Weights of a small GPT-style language model, trained from scratch on English Wikipedia: width 160, no biases in attention or MLP.
Each number is 50 + 12 x the weight over the matrix's rms, rounded and kept within 0 to 99. Layers, rows and columns count from 0.

# o: layer 15 attention output (transposed), 128x160, rms 0.205, rows 77-127, columns 32-63
# v: layer 15 attention value, 128x160, rms 0.228, rows 78-127, columns 32-63
# up: layer 15 MLP up, 640x160, rms 0.215, rows 0-49, columns 32-63
# down: layer 15 MLP down (transposed), 640x160, rms 0.229, rows 0-48, columns 32-63
o77:62 07 35 33 54 41 34 43 34 33 47 60 38 55 58 54 55 55 39 66 56 52 44 43 53 59 21 47 48 43 54 26
v78:37 30 63 27 54 33 51 55 33 76 61 58 71 69 65 50 57 40 52 45 64 57 62 47 39 50 53 40 54 48 30 50
o78:45 37 44 43 62 50 56 42 26 60 47 55 44 63 55 23 43 27 36 49 46 80 54 48 52 54 42 34 45 20 61 64
v79:28 73 51 58 62 25 48 36 51 60 35 57 39 37 39 71 54 42 36 63 69 64 57 28 22 58 62 51 47 64 37 53
o79:50 53 50 57 46 60 40 61 56 47 33 51 52 34 24 57 48 44 55 62 53 62 38 46 22 65 51 40 71 59 48 70
v80:63 51 75 53 53 47 55 56 46 31 59 28 49 67 44 37 76 52 53 46 60 55 54 49 57 52 42 56 29 76 70 47
o80:75 48 52 32 48 62 47 49 32 27 54 40 46 52 42 67 54 50 59 45 60 12 69 60 42 51 37 19 52 79 51 57
v81:50 19 57 51 44 48 69 53 38 65 41 54 60 39 36 61 35 33 43 68 46 38 27 51 70 37 48 30 49 63 43 59
o81:58 47 34 39 54 41 49 45 54 45 49 37 62 52 50 63 45 61 69 58 45 34 30 26 47 43 57 46 37 57 44 52
v82:39 57 67 33 71 28 48 30 62 36 84 51 50 48 51 56 53 61 63 46 63 49 61 36 33 49 78 52 37 50 71 43
o82:38 67 65 59 71 52 63 43 55 39 69 53 44 51 53 75 52 63 64 40 46 86 52 50 28 39 60 57 49 42 63 58
v83:64 44 51 66 32 64 58 62 38 49 58 45 44 45 65 43 41 52 36 40 42 53 68 61 45 52 70 53 32 74 48 63
o83:51 58 57 57 35 46 63 51 52 39 42 60 24 44 56 51 64 49 44 54 54 38 49 64 40 50 52 50 48 47 38 47
v84:49 29 53 44 38 32 42 51 48 38 55 43 43 46 42 32 41 37 50 50 41 51 52 52 53 41 57 53 51 57 52 43
o84:47 41 58 32 56 53 27 22 45 54 78 58 26 47 48 43 41 68 54 58 50 62 61 59 51 51 41 50 61 37 63 45
v85:52 55 34 61 64 53 37 68 69 61 59 49 32 72 44 40 45 48 47 64 59 50 41 48 48 36 32 45 62 56 53 57
o85:49 70 38 66 84 51 42 59 63 33 53 54 35 63 62 40 50 52 42 62 47 56 57 65 50 39 43 53 50 63 51 57
v86:54 40 19 65 45 50 43 65 57 56 54 60 58 16 54 37 43 23 54 57 46 44 57 60 47 46 55 37 51 29 54 28
o86:69 42 42 66 50 58 50 55 64 55 46 71 59 44 26 35 44 50 61 56 51 43 55 50 48 54 40 44 53 28 42 63
v87:31 32 44 59 63 67 58 56 46 33 54 48 51 55 43 46 36 46 51 70 59 47 33 67 44 44 54 56 40 67 62 44
o87:40 40 43 12 50 47 43 36 35 25 60 42 48 49 38 35 56 54 77 59 40 29 45 43 40 35 48 43 62 72 48 60
v88:44 74 20 43 49 56 46 46 63 18 31 61 43 34 37 34 66 32 52 34 39 44 45 43 33 59 51 55 44 59 58 71
o88:62 62 28 52 42 45 35 33 57 50 53 40 36 39 39 37 35 57 34 47 45 36 65 51 45 78 52 52 24 87 59 54
v89:48 30 49 58 37 51 47 40 42 43 34 58 57 47 53 55 41 48 57 51 36 54 48 54 55 49 44 43 32 55 65 46
o89:52 60 40 37 45 53 33 46 56 43 42 50 19 46 40 50 32 49 44 42 41 33 48 26 47 46 46 60 45 50 58 47
v90:57 57 46 12 61 51 35 42 47 30 53 75 41 61 53 60 48 63 36 55 89 52 33 39 61 72 50 66 54 77 60 50
o90:40 49 51 38 65 41 53 36 40 70 71 38 53 71 53 61 40 77 33 63 66 61 17 71 57 63 60 59 50 84 48 29
v91:49 34 48 57 65 56 31 54 46 47 46 51 49 55 28 58 34 55 59 60 47 57 31 49 56 60 46 48 36 29 47 38
o91:46 38 38 41 55 42 42 34 66 61 56 58 48 43 62 70 24 61 33 47 34 66 27 18 47 53 24 47 42 55 56 58
v92:54 37 76 49 51 65 42 27 58 55 57 35 44 44 35 44 45 49 25 50 42 44 63 73 37 35 48 62 37 34 61 60
o92:60 32 46 68 47 53 44 60 49 57 31 75 55 51 48 44 57 31 26 40 33 69 42 55 58 57 45 55 48 37 50 46
v93:52 54 52 37 38 26 31 61 56 62 64 38 37 43 53 61 39 51 32 77 30 49 44 52 74 32 51 41 55 61 59 57
o93:50 44 27 51 63 58 37 58 44 38 52 54 39 49 43 38 47 66 51 41 33 61 55 70 37 43 34 38 67 57 53 63
v94:57 50 56 48 42 52 59 22 38 35 51 55 22 61 55 64 58 31 46 57 50 43 49 53 58 56 55 46 62 30 51 42
o94:67 48 41 56 24 49 68 62 41 33 60 36 44 75 45 61 63 56 44 52 61 57 54 52 58 46 48 34 54 59 46 42
v95:57 42 49 61 46 57 48 43 38 51 47 48 39 54 42 71 46 36 39 56 45 61 50 56 49 43 62 50 38 59 45 42
o95:42 29 47 36 51 51 58 26 39 52 62 51 46 49 43 61 51 40 52 47 42 48 37 46 53 49 55 60 59 50 45 50
v96:50 37 59 60 45 37 41 49 58 15 47 16 43 69 34 51 35 37 38 54 56 70 59 36 58 18 50 64 40 58 50 48
o96:33 26 63 56 44 49 45 46 46 42 43 54 40 78 42 46 41 37 63 47 52 41 61 19 51 26 27 51 51 50 55 50
v97:44 52 50 51 50 71 68 62 54 43 44 55 46 49 62 65 25 45 62 38 34 31 56 57 38 63 39 46 46 25 53 47
o97:31 60 56 43 42 62 53 32 55 51 43 50 28 36 43 47 43 41 67 66 47 34 46 60 39 58 53 36 55 43 33 41
v98:44 68 43 40 42 44 60 46 49 38 54 28 60 38 36 40 62 45 60 75 32 43 64 46 70 35 46 36 37 58 47 43
o98:43 64 40 44 48 26 44 42 42 30 40 43 35 18 49 51 53 49 63 42 34 59 41 51 66 69 56 30 29 46 63 57
v99:31 38 50 33 47 40 51 56 39 78 49 28 79 53 46 59 50 57 54 47 54 59 45 65 20 43 48 39 48 20 60 85
o99:59 73 28 43 61 54 48 34 54 58 45 49 27 37 26 64 40 51 37 42 58 72 70 43 30 54 68 41 52 36 32 79
v100:70 34 56 69 50 54 41 62 22 37 54 46 63 70 60 29 48 46 51 59 53 47 39 52 46 57 47 38 48 70 47 68
o100:49 39 39 49 60 50 60 31 56 54 80 54 43 47 46 46 55 59 35 52 36 41 65 46 42 74 43 50 52 73 44 41
v101:64 30 57 40 49 35 47 68 52 44 43 70 62 22 42 31 37 24 57 28 60 41 66 55 53 46 44 62 55 75 60 65
o101:73 39 75 50 57 35 44 38 54 61 35 52 60 38 49 49 39 32 42 46 54 22 69 51 58 44 61 53 36 71 59 52
v102:50 61 53 63 35 31 62 56 54 25 36 68 28 65 60 58 57 63 51 60 45 51 58 65 39 43 40 49 63 80 45 32
o102:40 66 49 41 27 39 51 48 49 49 50 40 35 57 42 71 54 53 42 40 23 70 41 65 50 61 47 56 45 70 61 42
v103:55 67 43 58 36 64 44 50 56 45 25 54 51 66 42 51 86 47 41 52 57 56 45 34 44 45 54 54 37 41 27 59
o103:54 64 60 46 51 75 45 35 52 60 42 40 32 39 69 55 72 61 54 40 56 58 50 36 60 27 28 73 64 56 67 60
v104:63 57 48 42 74 35 29 55 54 49 86 38 58 54 74 66 55 70 56 34 40 51 45 56 40 35 24 58 68 46 50 51
o104:70 22 57 55 60 26 50 71 47 42 78 24 61 57 59 34 50 70 49 56 43 44 42 49 32 53 36 30 74 21 59 53
v105:66 41 59 48 78 18 62 54 44 52 51 60 59 41 67 58 50 39 54 39 51 38 64 53 52 44 49 74 57 48 38 31
o105:62 33 58 37 56 35 77 24 61 61 73 41 41 42 35 78 49 47 52 51 54 45 63 68 41 45 51 55 49 40 57 43
v106:56 38 50 65 58 60 38 40 30 86 43 54 35 50 69 36 61 41 53 78 49 42 45 57 61 56 50 41 50 37 33 46
o106:55 47 61 52 75 40 54 46 42 43 30 65 58 36 56 24 46 39 54 38 63 26 41 65 56 48 38 58 49 49 21 40
v107:50 48 64 29 49 38 39 45 55 54 49 49 65 68 38 59 51 36 47 55 36 46 51 43 62 46 36 53 66 35 55 38
o107:69 49 64 49 41 50 32 57 42 59 28 36 48 61 39 57 46 47 54 55 43 82 52 63 63 49 32 51 55 21 60 45
v108:35 36 36 57 35 32 55 39 46 60 49 55 58 75 38 53 41 55 24 54 41 59 55 54 59 49 68 34 56 44 26 61
o108:63 47 31 47 58 53 55 39 56 59 31 57 82 62 50 51 49 52 44 28 70 93 65 26 56 43 31 40 57 41 52 36
v109:61 45 66 56 57 50 60 75 41 52 44 50 66 43 59 49 47 49 46 16 73 24 33 50 41 38 50 43 30 53 53 53
o109:44 61 53 54 70 55 50 48 46 64 68 52 57 58 50 57 43 57 36 36 49 04 45 47 37 70 52 62 30 14 45 56
v110:34 32 45 53 49 35 53 34 50 60 34 56 70 52 63 65 57 53 68 39 40 66 64 52 55 74 33 32 58 57 44 40
o110:55 43 63 47 47 44 35 60 50 61 34 51 52 42 54 57 33 54 64 48 55 62 62 57 42 65 37 46 49 38 61 44
v111:43 46 69 40 66 55 50 29 52 47 55 54 36 44 54 62 59 35 41 64 49 52 34 29 59 73 35 40 53 47 49 51
o111:61 51 55 48 81 51 49 59 57 57 55 42 63 49 43 59 34 56 53 57 38 67 44 45 28 43 48 45 22 67 64 46
v112:45 38 73 51 43 61 64 44 56 39 41 41 41 60 50 58 68 51 29 37 48 50 48 48 32 25 46 41 57 63 49 54
o112:42 41 57 57 37 62 54 62 31 54 45 66 57 54 64 72 73 53 48 33 58 44 44 47 45 56 57 58 64 49 52 55
v113:46 61 45 92 57 49 66 54 43 61 27 39 57 61 38 61 41 44 42 56 43 64 29 38 43 34 63 39 62 57 44 70
o113:73 02 42 52 55 42 57 33 55 49 12 66 50 44 54 40 36 66 58 42 46 34 36 29 38 60 40 51 50 62 50 74
v114:44 52 64 43 66 28 47 64 34 50 53 39 46 43 52 35 46 31 51 48 54 55 50 48 67 39 46 52 49 73 83 51
o114:55 53 55 37 79 51 42 57 52 54 38 38 61 53 37 43 44 64 66 53 50 35 67 45 54 52 60 36 69 64 56 63
v115:53 29 64 44 47 46 58 47 63 53 39 56 68 50 47 41 42 35 72 47 63 60 36 61 43 16 46 85 47 66 62 35
o115:41 59 59 27 31 57 67 66 59 58 54 38 39 60 44 62 41 31 47 47 44 30 50 45 57 25 42 79 57 58 62 59
v116:41 75 46 51 39 47 33 65 61 29 45 24 49 43 38 41 57 56 31 35 45 52 39 51 52 49 41 44 61 46 38 59
o116:42 59 54 49 44 51 46 36 64 58 62 42 65 50 41 33 60 50 43 69 38 35 52 55 61 52 34 29 60 50 44 80
v117:37 46 37 79 55 49 77 58 51 64 38 67 51 33 42 42 39 63 45 61 28 36 79 62 43 40 54 37 46 44 36 45
o117:48 57 46 39 53 53 68 47 51 35 32 57 50 42 40 37 35 48 57 59 49 47 36 45 48 31 62 36 51 29 40 53
v118:33 75 78 63 46 50 46 32 60 10 55 28 55 56 39 16 63 49 62 54 47 48 29 38 51 37 63 53 28 53 43 57
o118:51 43 41 61 60 38 29 63 64 37 53 35 56 50 54 37 69 39 70 72 43 26 43 42 75 51 50 45 22 39 53 35
v119:36 77 60 45 53 74 58 46 37 57 54 54 44 25 58 69 53 62 49 45 50 53 41 52 66 52 37 55 52 24 46 36
o119:60 77 43 61 50 63 66 56 34 49 62 37 50 42 41 53 44 72 75 60 36 70 29 49 53 50 48 48 55 52 29 42
v120:53 51 58 53 91 52 52 49 63 40 63 60 45 55 51 58 47 70 46 18 69 34 63 45 70 67 80 38 78 56 50 69
o120:69 46 66 64 63 37 65 32 43 64 67 42 87 79 56 44 18 56 39 38 59 41 62 42 60 66 58 55 58 57 52 67
v121:24 44 73 44 47 31 39 42 45 51 70 19 68 62 51 49 62 64 33 48 38 71 46 32 51 52 56 31 72 32 52 74
o121:38 40 52 67 60 39 39 42 39 38 37 37 54 50 46 56 45 75 35 48 47 78 54 41 48 55 58 41 57 35 70 74
v122:53 73 46 64 50 40 59 54 64 41 55 43 26 41 67 47 50 54 31 32 55 34 48 61 42 53 33 66 52 45 48 63
o122:35 59 28 57 42 58 72 40 58 45 58 50 55 57 33 60 48 61 33 54 45 32 63 53 34 49 60 73 56 31 39 54
v123:51 40 48 63 63 35 68 64 43 31 36 69 49 59 56 30 49 47 44 65 50 39 60 50 75 58 51 48 61 69 52 34
o123:44 29 43 50 45 29 62 43 48 45 45 74 54 58 54 32 41 47 40 53 49 26 56 46 59 74 49 42 48 48 52 34
v124:42 33 64 56 53 38 30 49 57 62 66 27 56 66 60 33 59 38 58 64 74 55 46 48 45 66 55 23 65 33 33 64
o124:40 27 67 50 65 60 38 52 60 42 46 28 30 76 33 36 46 44 36 38 41 58 44 51 46 51 65 29 37 49 57 61
v125:32 34 53 64 57 33 50 56 31 71 36 57 77 47 59 39 58 81 42 58 41 57 54 57 43 46 59 49 41 69 52 67
o125:38 51 60 42 55 52 62 44 52 55 55 44 69 54 50 55 30 67 31 31 50 58 41 48 57 64 47 63 31 56 60 60
v126:54 33 48 81 48 63 37 30 87 47 51 55 40 48 53 62 46 24 23 54 53 32 56 62 68 68 62 60 44 57 76 41
o126:45 55 39 51 40 76 69 36 69 68 46 40 47 41 23 51 42 42 29 53 57 42 38 59 41 74 53 71 41 52 70 42
v127:36 33 66 62 57 55 47 54 71 39 55 40 53 33 49 43 52 33 48 52 50 48 33 21 30 54 60 67 36 31 57 48
o127:17 56 39 46 38 56 41 53 63 56 62 43 63 21 43 65 50 44 41 71 54 40 65 46 37 64 57 44 44 41 51 33
up0:70 66 71 66 70 52 50 68 59 35 60 44 61 55 48 46 36 53 55 56 51 62 41 54 50 42 76 36 41 50 48 55
down0:60 47 60 33 40 51 36 56 47 46 33 51 40 32 46 31 43 61 26 54 46 54 53 54 52 50 41 72 57 66 55 58
up1:74 32 49 58 65 50 45 63 65 52 33 57 66 33 27 21 41 43 40 52 49 46 41 64 42 44 42 56 24 42 25 24
down1:50 50 52 42 57 60 34 20 64 42 67 41 38 51 43 73 61 53 74 37 57 52 50 60 42 70 45 69 65 22 62 63
up2:43 63 15 56 70 56 54 49 33 50 58 59 52 52 53 53 27 42 27 53 61 23 47 42 45 49 70 45 57 61 49 71
down2:46 69 40 67 42 53 57 64 33 66 59 21 50 62 50 41 57 51 66 61 38 28 42 50 64 44 49 53 66 32 42 43
up3:51 40 50 56 64 59 45 50 59 57 47 61 64 75 43 46 51 57 41 58 49 45 68 40 38 43 54 58 62 42 55 61
down3:37 48 60 41 53 28 48 24 42 68 74 26 49 48 53 67 64 62 31 71 45 12 59 54 38 50 73 65 49 44 40 49
up4:34 50 44 60 59 47 47 58 46 35 54 63 26 47 70 59 41 46 64 57 50 52 55 56 29 43 50 44 40 55 59 48
down4:39 48 58 41 52 51 42 41 44 46 52 26 74 62 17 46 51 35 26 66 44 47 62 47 68 57 32 69 53 50 37 58
up5:40 37 53 56 49 62 38 54 49 66 51 68 72 28 46 48 25 60 47 28 51 51 49 41 46 51 61 61 59 35 47 66
down5:50 60 45 59 65 23 53 56 48 36 54 55 31 63 25 59 37 48 58 45 74 40 38 52 56 57 52 37 53 46 40 29
up6:50 52 54 47 53 54 67 55 50 34 54 46 59 56 48 46 41 52 57 14 70 44 48 48 25 37 45 44 60 70 68 64
down6:63 48 41 56 53 55 31 46 55 72 45 51 72 53 56 47 52 56 59 69 61 59 57 54 62 44 55 69 32 43 28 24
up7:52 48 60 55 42 43 42 31 54 54 59 51 44 55 50 43 57 49 34 79 26 60 56 49 44 39 52 47 54 56 49 53
down7:59 60 54 49 57 48 49 68 46 66 57 54 56 62 40 44 63 42 50 37 31 46 46 32 29 57 66 31 46 26 59 64
up8:60 56 54 41 50 58 48 68 70 30 63 60 57 52 54 63 46 45 69 58 50 50 46 38 52 55 49 51 38 56 63 45
down8:54 54 78 59 63 35 61 54 51 54 70 41 37 33 69 76 65 56 55 52 45 58 42 41 34 35 58 39 37 70 51 61
up9:58 67 19 48 42 49 77 49 61 55 54 37 40 57 51 85 54 34 58 39 37 80 61 21 35 40 48 35 75 52 47 54
down9:51 58 69 59 57 59 42 44 46 52 59 74 56 37 54 40 54 58 38 71 53 64 55 45 53 60 56 54 22 47 49 57
up10:62 58 36 39 44 51 51 42 62 56 63 56 75 63 42 49 50 42 40 54 59 43 43 62 42 42 43 45 52 53 43 53
down10:64 43 65 74 50 46 50 46 24 49 60 52 26 46 48 48 58 57 47 36 49 55 77 43 35 66 52 50 55 50 53 41
up11:60 55 44 56 50 66 67 57 60 43 54 58 52 66 43 69 50 76 71 48 47 61 63 55 26 44 41 53 48 42 44 51
down11:34 55 65 19 63 58 52 30 60 32 54 35 22 37 62 46 68 50 50 57 45 99 40 85 50 26 84 57 49 60 66 65
up12:45 45 69 59 47 47 50 55 35 55 69 76 49 35 35 50 49 66 38 61 57 44 48 61 51 39 49 29 28 44 54 36
down12:27 66 52 28 57 55 57 51 50 69 51 52 54 58 57 63 60 66 32 49 48 46 56 54 37 49 67 54 59 47 43 55
up13:37 42 52 66 52 58 54 37 50 61 51 45 37 33 61 40 80 37 66 59 23 50 66 41 38 43 62 49 55 59 48 57
down13:41 35 56 46 53 50 38 39 34 65 48 39 34 30 64 41 43 46 38 62 45 50 31 35 57 49 42 42 43 54 57 68
up14:29 41 44 37 40 33 51 36 49 32 36 65 47 49 60 56 60 17 36 38 47 36 50 35 49 63 59 53 49 31 30 56
down14:48 51 59 82 98 69 45 57 66 54 35 41 65 67 38 47 31 64 58 55 54 70 37 49 55 33 45 65 78 63 45 60
up15:78 57 63 41 55 58 49 63 56 38 50 60 40 68 39 45 38 57 48 40 58 30 66 39 51 25 40 52 39 59 47 41
down15:70 54 56 55 44 36 30 47 40 52 61 50 56 71 45 79 20 31 40 42 55 44 38 21 48 42 47 67 44 62 34 54
up16:38 49 52 40 54 59 47 50 53 40 66 41 55 56 39 53 54 36 76 66 48 66 56 68 53 39 48 45 63 31 37 54
down16:72 63 68 32 16 53 40 48 45 42 40 50 46 49 47 67 39 71 53 70 55 74 47 46 39 58 48 57 63 54 46 56
up17:40 39 35 40 43 42 46 40 46 56 59 56 35 49 41 28 70 54 47 62 31 55 58 62 46 52 57 45 46 46 24 52
down17:48 68 60 30 63 61 57 61 39 33 23 44 66 41 59 59 40 31 67 32 38 61 35 29 53 63 71 54 46 42 62 48
up18:68 48 31 41 59 38 58 44 39 47 40 47 37 34 53 43 37 35 71 62 64 55 41 27 33 20 56 62 56 49 70 67
down18:48 52 64 16 38 76 35 50 50 43 44 35 63 55 50 47 25 37 37 41 35 63 56 46 46 67 61 57 42 58 51 46
up19:58 70 60 62 52 27 38 36 48 45 18 50 52 57 48 65 35 55 41 52 49 65 62 66 45 58 68 43 47 68 67 48
down19:54 43 19 61 66 66 79 76 48 56 67 47 41 43 38 37 59 55 64 63 40 37 21 48 54 59 39 39 65 41 44 40
up20:67 68 65 53 47 64 64 50 41 68 33 50 55 55 60 42 58 48 44 62 33 49 51 62 53 44 63 78 44 38 36 54
down20:53 49 63 66 40 42 62 43 37 49 59 49 50 53 28 39 34 47 56 59 49 39 47 54 45 52 72 41 34 68 38 47
up21:37 52 68 48 32 50 65 50 42 70 53 68 55 42 59 69 45 47 41 37 60 58 41 48 49 58 46 53 47 40 39 49
down21:58 39 58 43 30 71 42 57 64 47 63 46 33 49 31 76 47 49 65 45 50 54 47 52 58 48 55 58 55 24 31 52
up22:49 44 38 49 47 41 43 55 52 54 50 62 45 49 47 42 50 41 26 60 53 29 51 56 48 58 62 71 54 26 34 49
down22:62 54 50 50 52 65 53 58 39 48 54 51 64 56 50 57 67 60 59 51 63 54 46 64 33 36 30 26 57 85 59 60
up23:51 64 35 50 69 64 53 64 49 39 65 61 57 36 31 55 30 19 58 38 39 55 53 50 32 45 57 50 46 47 29 72
down23:61 33 55 58 73 47 66 40 71 74 36 50 54 64 24 40 57 50 60 57 58 59 47 53 45 52 66 35 48 59 51 46
up24:54 44 39 30 57 29 57 67 55 51 57 58 69 54 63 42 41 88 52 51 46 54 68 59 43 68 52 66 88 44 57 56
down24:65 48 39 70 64 66 58 45 34 57 35 28 57 61 48 64 53 54 49 44 59 62 67 40 47 53 37 50 43 55 47 30
up25:60 60 44 69 56 49 41 53 46 56 69 43 39 37 58 34 72 43 38 66 54 55 38 51 60 55 52 53 59 38 63 57
down25:52 41 58 33 37 51 35 44 56 63 39 46 41 30 61 38 48 57 61 68 69 50 38 51 37 58 54 35 53 37 30 30
up26:58 46 21 64 48 41 68 84 60 49 56 48 55 63 55 36 53 49 44 45 57 62 36 50 26 54 36 23 56 44 43 48
down26:76 54 26 52 39 38 52 56 76 58 55 38 35 59 46 42 66 44 59 43 33 57 80 50 39 48 65 37 68 50 35 49
up27:46 45 46 51 44 64 49 44 59 53 62 65 53 35 55 46 65 46 41 51 16 66 41 44 52 36 66 44 57 43 31 48
down27:30 42 45 43 41 49 45 54 59 44 56 50 43 72 62 62 53 62 45 49 39 72 38 48 32 44 59 55 35 60 46 63
up28:74 61 33 47 61 63 66 53 63 49 56 58 45 47 40 74 45 64 35 38 47 65 45 43 22 29 57 54 58 36 31 54
down28:28 69 62 44 69 47 71 55 57 44 36 73 55 43 51 52 53 62 47 57 31 13 51 71 45 44 54 43 70 65 30 54
up29:68 69 59 37 59 55 77 45 70 42 40 59 47 52 51 61 32 32 59 28 70 45 12 65 36 32 63 65 60 37 47 68
down29:51 50 44 31 30 42 35 36 78 46 71 39 37 35 49 57 66 66 14 36 51 68 42 44 38 63 50 52 66 64 53 46
up30:43 47 51 54 17 66 47 60 47 45 42 55 59 52 37 54 44 49 44 58 39 58 55 48 60 49 20 65 45 47 49 65
down30:45 52 31 29 38 56 33 47 55 54 36 38 62 52 64 27 40 33 46 46 57 89 49 45 76 39 57 57 43 71 47 29
up31:34 57 69 24 31 58 49 29 36 36 53 44 42 58 57 61 51 49 49 25 78 63 50 29 05 46 36 49 40 36 56 59
down31:58 59 46 56 44 49 48 62 40 51 74 45 70 76 53 38 54 53 42 56 49 33 35 67 78 46 73 63 69 45 61 69
up32:33 37 53 62 68 57 44 37 61 47 39 55 48 23 38 43 34 67 36 61 39 57 64 59 55 52 24 43 34 48 27 38
down32:37 09 72 55 32 54 35 66 53 46 59 50 61 40 64 65 47 52 45 34 43 47 55 53 34 53 55 39 29 58 58 88
up33:50 49 64 61 43 30 54 42 41 45 56 70 41 47 52 24 59 49 53 55 63 69 44 50 56 58 35 52 54 67 58 50
down33:50 58 52 44 48 75 43 56 67 35 44 41 52 43 43 43 52 64 56 56 74 39 29 48 64 59 57 50 43 30 40 40
up34:68 50 29 54 51 56 35 36 79 31 51 43 45 43 33 41 40 52 55 24 59 35 31 54 52 59 68 57 46 45 42 46
down34:23 64 65 39 73 54 55 22 21 60 45 50 48 44 31 67 64 63 37 62 30 29 48 58 60 51 58 41 64 30 55 73
up35:47 37 59 56 60 41 53 56 62 47 55 59 41 67 51 60 52 56 48 47 24 55 47 76 51 48 31 55 51 39 62 20
down35:78 62 48 52 55 37 40 42 46 64 38 42 46 52 65 48 39 58 61 43 30 35 34 52 45 48 64 52 59 62 41 54
up36:47 55 42 41 61 49 68 40 76 28 44 68 60 67 71 45 45 57 44 41 37 51 27 49 33 44 49 58 72 21 65 42
down36:45 51 57 60 32 51 28 49 62 38 51 38 37 32 49 26 53 65 69 50 51 61 40 64 60 48 46 47 49 54 27 43
up37:47 59 68 55 51 38 61 34 44 39 44 44 52 48 50 49 49 45 48 49 61 59 66 50 66 43 61 45 45 59 33 37
down37:49 39 62 56 66 61 57 54 62 25 64 44 47 47 63 81 45 46 52 59 58 55 53 51 61 38 44 61 42 36 70 55
up38:57 62 47 52 46 62 65 56 53 42 46 64 75 48 43 74 54 52 60 61 38 52 40 25 53 61 51 46 52 50 69 52
down38:38 33 37 52 60 61 57 54 49 35 48 47 51 71 37 70 51 59 56 68 49 43 42 61 48 78 49 50 46 56 52 41
up39:58 47 71 64 35 53 53 52 58 56 24 52 38 29 51 69 59 71 42 39 52 62 52 67 48 46 55 49 67 55 64 43
down39:37 57 36 45 50 50 69 58 55 34 46 53 68 53 33 47 62 52 39 61 55 21 48 48 42 43 53 51 51 41 45 43
up40:50 66 52 39 47 64 64 54 26 58 36 60 69 32 35 51 63 62 51 25 27 47 62 31 50 51 52 53 60 55 50 60
down40:59 42 67 45 72 44 83 60 72 54 27 55 58 63 62 57 63 60 44 35 62 53 53 58 37 45 61 39 56 51 20 36
up41:75 50 57 53 43 46 68 51 56 45 57 65 55 73 46 45 35 69 43 36 50 48 39 36 34 42 48 51 71 30 33 53
down41:24 33 38 40 36 49 38 42 49 72 71 44 60 45 49 40 48 62 51 69 53 48 27 48 28 59 57 46 57 16 78 45
up42:48 59 43 66 46 51 44 56 78 62 36 58 52 41 40 58 52 41 63 77 55 60 32 35 42 41 64 39 57 37 21 37
down42:52 53 46 56 64 51 47 33 56 40 40 48 51 45 59 65 53 45 49 71 61 37 66 37 76 41 33 39 47 66 64 59
up43:36 65 52 60 50 31 63 53 46 57 32 43 46 63 46 49 47 70 42 68 59 52 52 55 49 48 59 53 59 47 55 72
down43:22 59 61 30 65 73 36 27 33 45 63 34 73 62 47 51 61 49 64 73 42 31 43 49 49 47 47 65 43 56 63 58
up44:30 26 63 74 43 64 44 41 54 39 57 54 63 58 46 14 47 55 51 36 60 56 44 37 38 83 57 55 60 73 59 38
down44:37 49 59 29 34 37 68 60 51 44 62 41 42 71 56 55 70 47 55 66 36 39 56 54 60 40 37 48 56 66 34 81
up45:51 44 57 39 54 48 57 52 56 34 45 42 49 46 56 52 60 47 50 71 65 60 70 61 70 41 59 51 44 79 50 59
down45:52 59 68 42 53 48 66 44 49 44 65 50 55 66 56 65 49 56 69 50 49 45 59 59 42 62 46 76 74 35 32 42
up46:59 48 41 49 56 44 36 51 54 32 42 60 69 53 45 51 48 74 40 82 56 46 60 84 55 47 53 57 47 39 41 52
down46:54 50 41 70 48 45 56 69 35 52 47 58 25 31 51 73 50 34 57 45 34 50 55 44 47 68 22 54 47 70 63 57
up47:47 48 43 58 29 51 48 53 58 32 52 46 64 44 51 28 42 41 46 34 69 44 41 58 35 66 51 47 41 61 37 78
down47:46 32 55 69 70 26 47 44 60 67 55 67 51 41 53 57 80 41 41 56 40 17 70 34 59 54 60 47 64 53 66 40
up48:45 48 43 53 44 52 46 42 54 45 48 48 66 48 43 39 58 46 55 66 31 42 52 61 64 36 43 82 57 72 45 53
down48:59 42 76 40 53 41 44 40 34 78 39 50 36 55 48 72 35 50 41 54 69 46 38 55 50 64 42 55 56 56 69 59
up49:51 75 58 70 41 43 65 25 55 57 54 44 48 49 37 43 46 54 54 47 16 76 51 71 65 35 46 61 52 58 54 35